{"d_model": 320, "head_dim": 64, "vocab_size": 8192, "activation": "swiglu", "rope_base": 286000.0, "rope_fraction": 0.75, "qk_norm": true, "tie_embeddings": false, "extras": ["local attention windows", "gated attention", "norms scaled by depth", "capped logits"], "schedule": "wsd", "final_lr_fraction": 0.0, "dataset": "wikipedia_en"}
Each number is 128 + 32 x the weight over its row's rms, rounded and kept within 0 to 255. Layers, rows and columns count from 0. Numbers have three digits each. The size before them is the row's rms in percent of the matrix's.

# layer 8 MLP up, 640x320, rms 0.0613, rows 521-554, columns 64-127
101:084180124133110117142181147136115144092076136141102103120129097143164139154108173167181142115125143112113114170057135122103159159126160145133127158134178111110122117141073156187150128160150136
095:156082102138173079061081149163131104141135182127126116140155130117061126166124139162112191165099087169115163198152083143092054092119143120092113122146096125144154099148156151169145159131164139
103:177117154131124097137185156135123150135134088118117177149157097114102116160105120174150178105114089160118171138097117124154105168126184200180149121093157112086156118109163110061121202155162128
096:206171086136172157138171152106104105120117114156126111166156153188133168129165127137117123113127126152134162159098146091100162145117169134111105102158100055102139121132136119124184121119119091
105:123149069080108178151117138163090122116142134120125140143112168155160124104132104185117139089126146173121165151102161105122082126135100164161092140156140162177193090164177141076146101102107106
102:122090125181087131089155226135129080153167147118187118158100084099125164116134123130155148144123138140113145158121176189110134087116167195109157137130181128070096117211154132171122137117149153
098:172149162103176092171142127094106172103036135112119087134094115093153123135039092146137123132136125156110182108120146135083150112198189131014136150100119104124137106172145123095111133143127115
103:150169121096102151117097095072130126140138146101123206076139115145163144137145132116114132131176192076133103169128085104122121095145073110087154097076084207036122170142156084105151163122148138
107:090144135152109103052142085133143116154134120134127130173109157134135165154143068165143033123095132124130133047172066139172139150155160081203131083070152144134141118057141142143120098130128170
100:148098089142143109151146170157085157157066141120111149135141079177120091094088137129166118052146086131104114114108120116104129106105132191082165202144102112208109134174073195094100135180140135
102:131117180108133140096157101162098116128179127102216068134137179064119100095130110147143102090112146168082143099169141157125216123132081103115088128129153124184123147165127073111121146118118158
088:142130171140135099179167136143198151141194156114130146133079123137128126122145109092089143148136100149113104154134152134180129092120092114099129119130107097108127123134141177087140134157125133
106:132124146173097121082127079133142071123112097180099107125129132142187144125090164112139081145126186120139078115149059068157112111184165115192181116081128095165087180179154092127123155111150090
103:107123104093080082102141161133093144123094149151124102056148132119148136121135163169085149104127148139144151131162119161178102165160122100144125105088109070225103189142124079125122182144099105
115:050064122116132108127114094099159107160199102119128145113097140163096159176131046122086072097108094135157153115175155166131158156110132084128124162125130108095124130112148133167064146117111169
100:096123153150135133081095147145134096131114128147125147108158157102155101214123084151125123151182095101092153159107177206143163084079157144109117080146101051159120099170123130121156102117147106
095:145131134200142083114105132159133157132066208179167150133111133138116147089093168150126115119092165150116137131095100093150145114179063168070147135119173153132102175118118137116148083156197150
099:157126112075138134151112148100143159192120140146134132154135116085087114130092081110159101122138166140106147116132125088123140121068092095102122071153113143108118126098125117109146134177171108
101:097048129157162112110083197127115129126133119095123101165117119151069124169106088127134186110149143191105134130116120111134114124142190170086101078166145109149100091056168155117171033065125170
096:096098120115118074096094086155078082150133158093162141109109179129099114156114145107133091106126127169122142087200157116102124150159156095092077189107103162133145126094100093124189086119185149
102:144182137154145139124099127101119083136056089135156135132119094166133090123162070174140147159134125089142118138201128128156107129134177130132086142087159144083073082128150120157114145164109142
098:157088141117148122136123166098108139110086230154182143105149150113086046127117162100127196136122085163164098139101161166102120125093101155095156150161085143099143152104157150153133148118171094
097:044070064170133118082096089074125099136112109155057162136180090135132104150166134135160142140119128065118117127205133103121093113118148114138165087110102103127068106143093084130118118123090117
101:163142108066174135104058128130061137173139171179106123173108179109130154184115107165103147135160123123116089133100163140084134090161105112118117103095085134097138093129130151063097083104171115
102:140162160111124160105117141094131136164083130120089128164128133146126168093091176165201152107152090174185102120100159095101145087143104219143072138160117150198164172129090207084124133111095178
093:075120121108120159114139128144167140113152114177135146129080162129118143143106139075128147175165114085147085132153219138076153126163103101110132093115074105133130066118140112158122128076072117
105:150092196161168116137134120159115144150112128111125132074117096138137109138109111084176106145062140141115132170143139062180166161099094158084124078108159107109170146120164117128187157147143166
110:159134133119101180160142149126148141163135194110165055138114164147155168132180094126150140136177133134113121136100123076119144092129078137088153125126107084135124131176165203079121095133140103
101:109109164193099160113150104092110096190075145084168104133162109094158128126105083160119132188079129156111147099110130118145136170116158062107150121145046122147173116116131155106186123053150145
108:132065160150128148155114202117096094092127194134112143151153144135183114117144119135134169137147170101121118109145103169139121126104171162151192188069069070170098088159142134091063143121109139
094:128190103084136166119054091102167134161136134142112161099108118160094116190135132133100071076132134046119142128180082163098129093141129131178113165158140159099116146075171148183137164091093116
089:137100114138102130112103153136130146161136120158098127098146166102182101067084109090115107114128099112144097120132184159141127104102128098121133113114120129127125124152093166074153141184129168
096:137179169110120103135147134169136095165149125159089162150135149136055069138132122140087117113129148084141153116149169115135176114168137194105085172126118144092144120146146105102132101157174121
105:141117150105173139118184151143116066114081142132097082101118171129074128105140049192104099130160108135119166135179137161119096163108145113110134172072101129130164190157158152128045091111154050
# layer 8 MLP down (transposed), 640x320, rms 0.0561, rows 521-553, columns 64-127
095:144103107073170092088098099096170138176204133098143158094171128123117110122101093125122098132129117161094168081196167135137143112128119130122146104078113197098128142123143117153077123102134189
103:108136101117095133082110144092101108126087097108100097183138101101145099171121114175190123128110081134160144075135160093124120123158155140165100215170138148131097109109170121149102133129100127
104:130036120114162161084123095100115118087103132108185154087136073093122176136143118128117134137121146105143130099162083139152136140146190099096123124151165140155058159130098165161134130134135092
096:110145172070121114141103104081151154146133095077115128096085111122165127110076146130181151102122117137139126066125115170142157104131080143130107129127177150111160089097150142116129106166100155
103:174142158105103130135063052182124152101097102118124128158097153106179146063098123192093114065109182146074159072087181156134133132085115107118158122153155114153083113112077135133091093182074106
104:130135117133079107096083058191145103134144167144129145129140081199112137107145077092111155107131157145108186135106106098164125108193168124150105079080163090105075077184127138148147103131081098
106:111129144115136146106153097069075094055113167146034128111136124205066103125151189085113111097171125110143112172093146075172149132131178140172123073089126074037149124143145134155097178073194149
104:114187127098105114127175109107146121104109109103150137185140226137131133140157074119121178130179120068120176085154193125101155131122095199084122132166126063123125091120148177171139131123159148
100:131170121077133153121182106147130127130140107151116136122199190115142202114106105168126116140131118159088146110103171108169187147138097083077111155131147161108167123126130057125114124101152119
106:126120063120124098136093082109160148090128096146105101076173124136158115129077146107132209187095116082132126122139148087103099085183118136179085049116125067122133063110098089151152146111133093
097:139148073168107146108151156127094114096083060099105108108166109106134180118126135116095165147104124134118123098077117125105166131124171123142110150086079102118106161137125164101148067128131104
064:095109164119124067073153136109109119163140163104101094152138138100133149149077157121139105137056133068111136127150137140140130125144163165140090137154103131106139147127078115114127174127146093
085:093156166120107126168057130189096178138188125133141121131153179083139156100042105168122162127207104135107091093093179123112138106114090123114134173101112189139167108163083150119144146159100126
111:147119125171092101092113108118164093162110144124096110123134124147072083158141173127159147141138100096111138091082119122109136166015111143144106104220095141067130101143128109105136110129191114
113:112084115146147089115141068076142129142088108131093150123148217140167102125138105144115076082114104099128121128087121136111161126153100116162112166127128098109109154120174160136092101172169143
099:110116113129150103159066139131130098111071140154121135060082123134195058146155145126115119169149150124120113110119118129134138107117101124145145133114151128177174080146113129135171121104149143
090:112094095125066114122110095095120155130145110182116141069204121132113141131097117150196082175198104059106115174164160138159091097128135073152123126150133129140146064141163094108092130118125134
101:135121152162073111153115128125080106080072144134125127145109112102057140144128115115098079112166149109151130083120155092086133086143189102134121080119075074119079134108141113129147129077140115
106:097111099177150167136107089121149102129175138184160141071119168137087117163086160095169157157133171100098155131132110160158169086166135104200130137094126138069134113115145082107199136080126139
095:165155102153109144180200161149126107111096152138183114135184146093093119157135119150148145226150116136119139160086114070122145129139075104096125062117178140087115127166145112151049141138160112
104:074100155053058107158106072121093116165200123156095096151169169102128109127116141170145121080159118171121103153131173163104174153154098107157140132153160091145178134132122184186097162083094108
106:110091119146118093122093100153108107075087153097121127171046127161149094109112117137098084101179088123135131154129128095112135169094031124158127110113139122149178100143137122162109158130048142
103:132157134106133158152113163120134112130144122135091113143078145099162121117115155147097111157086139122159121172138172111156118135149112175072095156177136138150099101122110060156127091156129123
095:182086142160131116147122127050128157102105120092097131086127096139168128144149099132118064127070126108152142159098142071151105151116106124171140151120132131165078122136183149190103121124056132
089:141124162114123087087113075134188157195100145144104131180100159144105161131103176128143070098151125136106102179204141140100148118112134151145119148155087172129138130159166103111101108115065120
102:134117075140154134113177124198137095140154187103121133159112053100084169119169154162159140112144144155128138117092059126156122110114136158123206150095158151132145150161116182137173183146148101
103:123078139110088149125204094147129136173090058171113127114159092107084085146129165129213106149139086096097107169101093224177108123128123136127150188117101173127116119153221156191077160135185175
103:122184161153152080076095100104103177087108073159134201122175144109184159144079129143153109140140089136147151123154092119120108145183175093167124130084099080184166133109114071200147135139054182
095:152171109145138181086092136146125159129130117084082106115145151188117119173122147130113085136145105139130109189135128092151067078093119142177067117115172105121149125130125149089140126169089118
102:114166108149149082117077190084120130128132173095117091125082110105128118143160156200116210149159095132121134132150160131094113113113139138106177129123067104124129120122105144131166159148179153
102:152099129120156184108107167078092085127134095120116099103135171121173158127111097164161177155121109163172147151084115164102116124096153124032067127116116145112071142139121106117109213163098133
088:142071131103150118155169137119123154075120149150167127099133132121110117157096145085142152097127155113140118139133116114116176127163103127123126148149131137158146117104101117100159116105150053
080:157109109116084142083104135132135144197088137151116171190142103145160152134131184145118126071117128117119149108138138110119106175144216119173173094094148055158097116130138209134128120098133119
# layer 8 MLP gate, 640x320, rms 0.0665, rows 522-554, columns 64-127
095:089112135154123103103125092134145074166088167093129135132072131050168125241128092109099122122121143098122176132135132177108172119177155106137107151143130096107137176114146120116149132124167137
105:127144219179172106124127177135161140174123125120066156132098199140076131154107110102136118097101116073153149166109163141157145064162163131131144179151112108100133068080157106072078176151101144
092:106134113120126113098152123170115069158154087100117098196129147181116140126128119097086120155132118109155167121115108104137101217113098126161103107117163131136152078167130130168147143161116142
088:101121086113168131157201159144121120157100142082088118100143137156093097191157126128098143189149137068127129205143107112140052121148140135165136077125118171138107121155158132102128121083148162
091:164168169107143092094073141179114186099116179177123164100102094156130086122108131116106092111118116114118181095129101138124096097184159091066124123116150166151151141115161110122083156180101144
099:142184146127115158097129164154168130116142150120188101106140155122148173150120100106081125129075106171125137050120161105122062097116097113160159152204115113181112160099077129117123092123142136
097:059142102093160135177128187154118153089162099152141145137133192121133166077189120108148144136120149168121094130108163118175177150109101157115057121098182125138124124108112188163145094106148125
110:140100142130133124125164138135092140152138145079207126095128151133110163146113119106113133081115085114116137140133166108156156112103087116086131111081146128128163112116118147097114158040078088
095:119088138130116132110152162097151154144067108128108146160095141099107172130145118147092090126136125141133124121139104155119121119115135111082113128139093063126164137123131114137099176123082134
095:113178143142097147147105186153141195143122129136137120175116132170132155123179106143119177120143117118154113164097110134112103125134106101156127112109097127135182137133125167130126083107094156
083:123164096112141106198158139145153164121124170098140173133080100130133127117153108110117112143156126158146160150110148100149124132125117138125126127164092130142088159130143132121134082147160114
106:124160171146125135100104198148099186129158154107138137114131164110095111121077132182109158140164093164093127117082198176132153130084103121105131148170081142112158131146102098166139135080095135
101:127102121149167190086080031117097060099116141110129091111124133155169129080114078141153128138081150146138134074134144146097089069100161090173089096116104171118159125079108130147125151124104148
111:129144166110097141181130145154088139092100135145150123124149146062123142053116173169155146173194135123150177159089107098126132127164131143149116116109108128120143151128143149073101101101108072
094:106117111220110087177099128138166108114108156162074171084122116126176112181147126117081102162140140104119167159171126139165179138149155135134149141132175135120149048176122178124155125112088095
096:139107126155184140138178135136150112114140206144124125130139168163156110139174166072139115112090120184132087120163086170079121151136123150099101094145113109134146112146130087077077121152117124
097:206141150096148137112136132133151083106184093136167143090101086096146127161129124076143131135100190115090110131131116137123081125069158105115054086093097067162102148121093091052135144092135135
097:109111088156116099093127144117134124158139102142148103109136150102150083102171166137191129109166120159125119123070077142113097128139154137108111090153081058157108136160174133081099123064139158
101:170075113132132111146194181140148147152107137045075116151167154166103111120114145151149089102105144145151158140084094146103130130128162150064130180206145022148160165069125116130093160113096118
103:170109135213122148105115158160163137101175126168093124209147130165048107150167074195096115156184126155133181123119132107161132134120081113122136130102092111057133180120172066110095180085138093
112:171123128144112121143118172127131097057092188132164238148133116174112151148083147136089155107192094114172121116122156150115119157064066096119126139135090115121135141081153171182103142061081100
102:087135113113185126123116161163073150186121199161125110135115157106135120167112128134140115120158077105109127181095177140131157171127092156119103149172159205132152125136074071170150132123128106
105:150173119138068080183070102124108137135140143146088129115095121051112151102160097150108130124150131161116136145114122152086104107189158095103129098117103127124176078171133162123068107129110177
099:171207159103169193116188159083135125128094141125098105149115122148113110086213155123129167117148130098204133169143138127142112084112053163141065144085091134146150129149095138122198140133100133
099:094160053103096103148153168161175140087177140111161120135103097122160107109176084060133159097161134123119113118086100125156148154189123113101171104126116134091141115153118147159198059105142132
106:139074131122206136054108121112144149112082168121158198111114131108072174109181127133129132149114106144134127145141135120136094112031153132113101149142157072159121152066113148121166087130092089
120:110103161081103088092113128143107155104100094135105186150174134134103120141118151122165091114144110120138109107162128147098129167152190132138094126047126110165124106089096070176091187114083191
094:153129184090192144159151170130104130104098130164105156166162099171095184177144137090141143159151124119130136172156130145093171059142092170101101158093159146114122138145116091099102098161156036
105:134154135135109144144090147147164115127151165165191155173121151132186122156107125104082112138089079170087112117086141140111120144075139128097158140107122164109109154108175132137152113126135056
093:127153133114097102144138101140150111165121139130198112127110131094116141155081185056129153122129114134220100105158056090085095109069161118166138136100095103112123138039055148102119138151184133
100:134110141149190101133125132120108151100122180121148169138118143154124121117068127129038123072129133145165082129086137115107143120140092120086190179148092146193133133145144160058158192074115131
099:133163127125123087113108061153117126113144109117142119132126156098127170167111119152106104173102125105163123165068131137145055148088089098156120038107109095140129149096139185073134188140114123
099:165143135130083171098125111115144078092154142133091190112134100108138159064099061160108130114149088123088138058163177186105103131073179094150145095123124145098155138184135129134093156117098103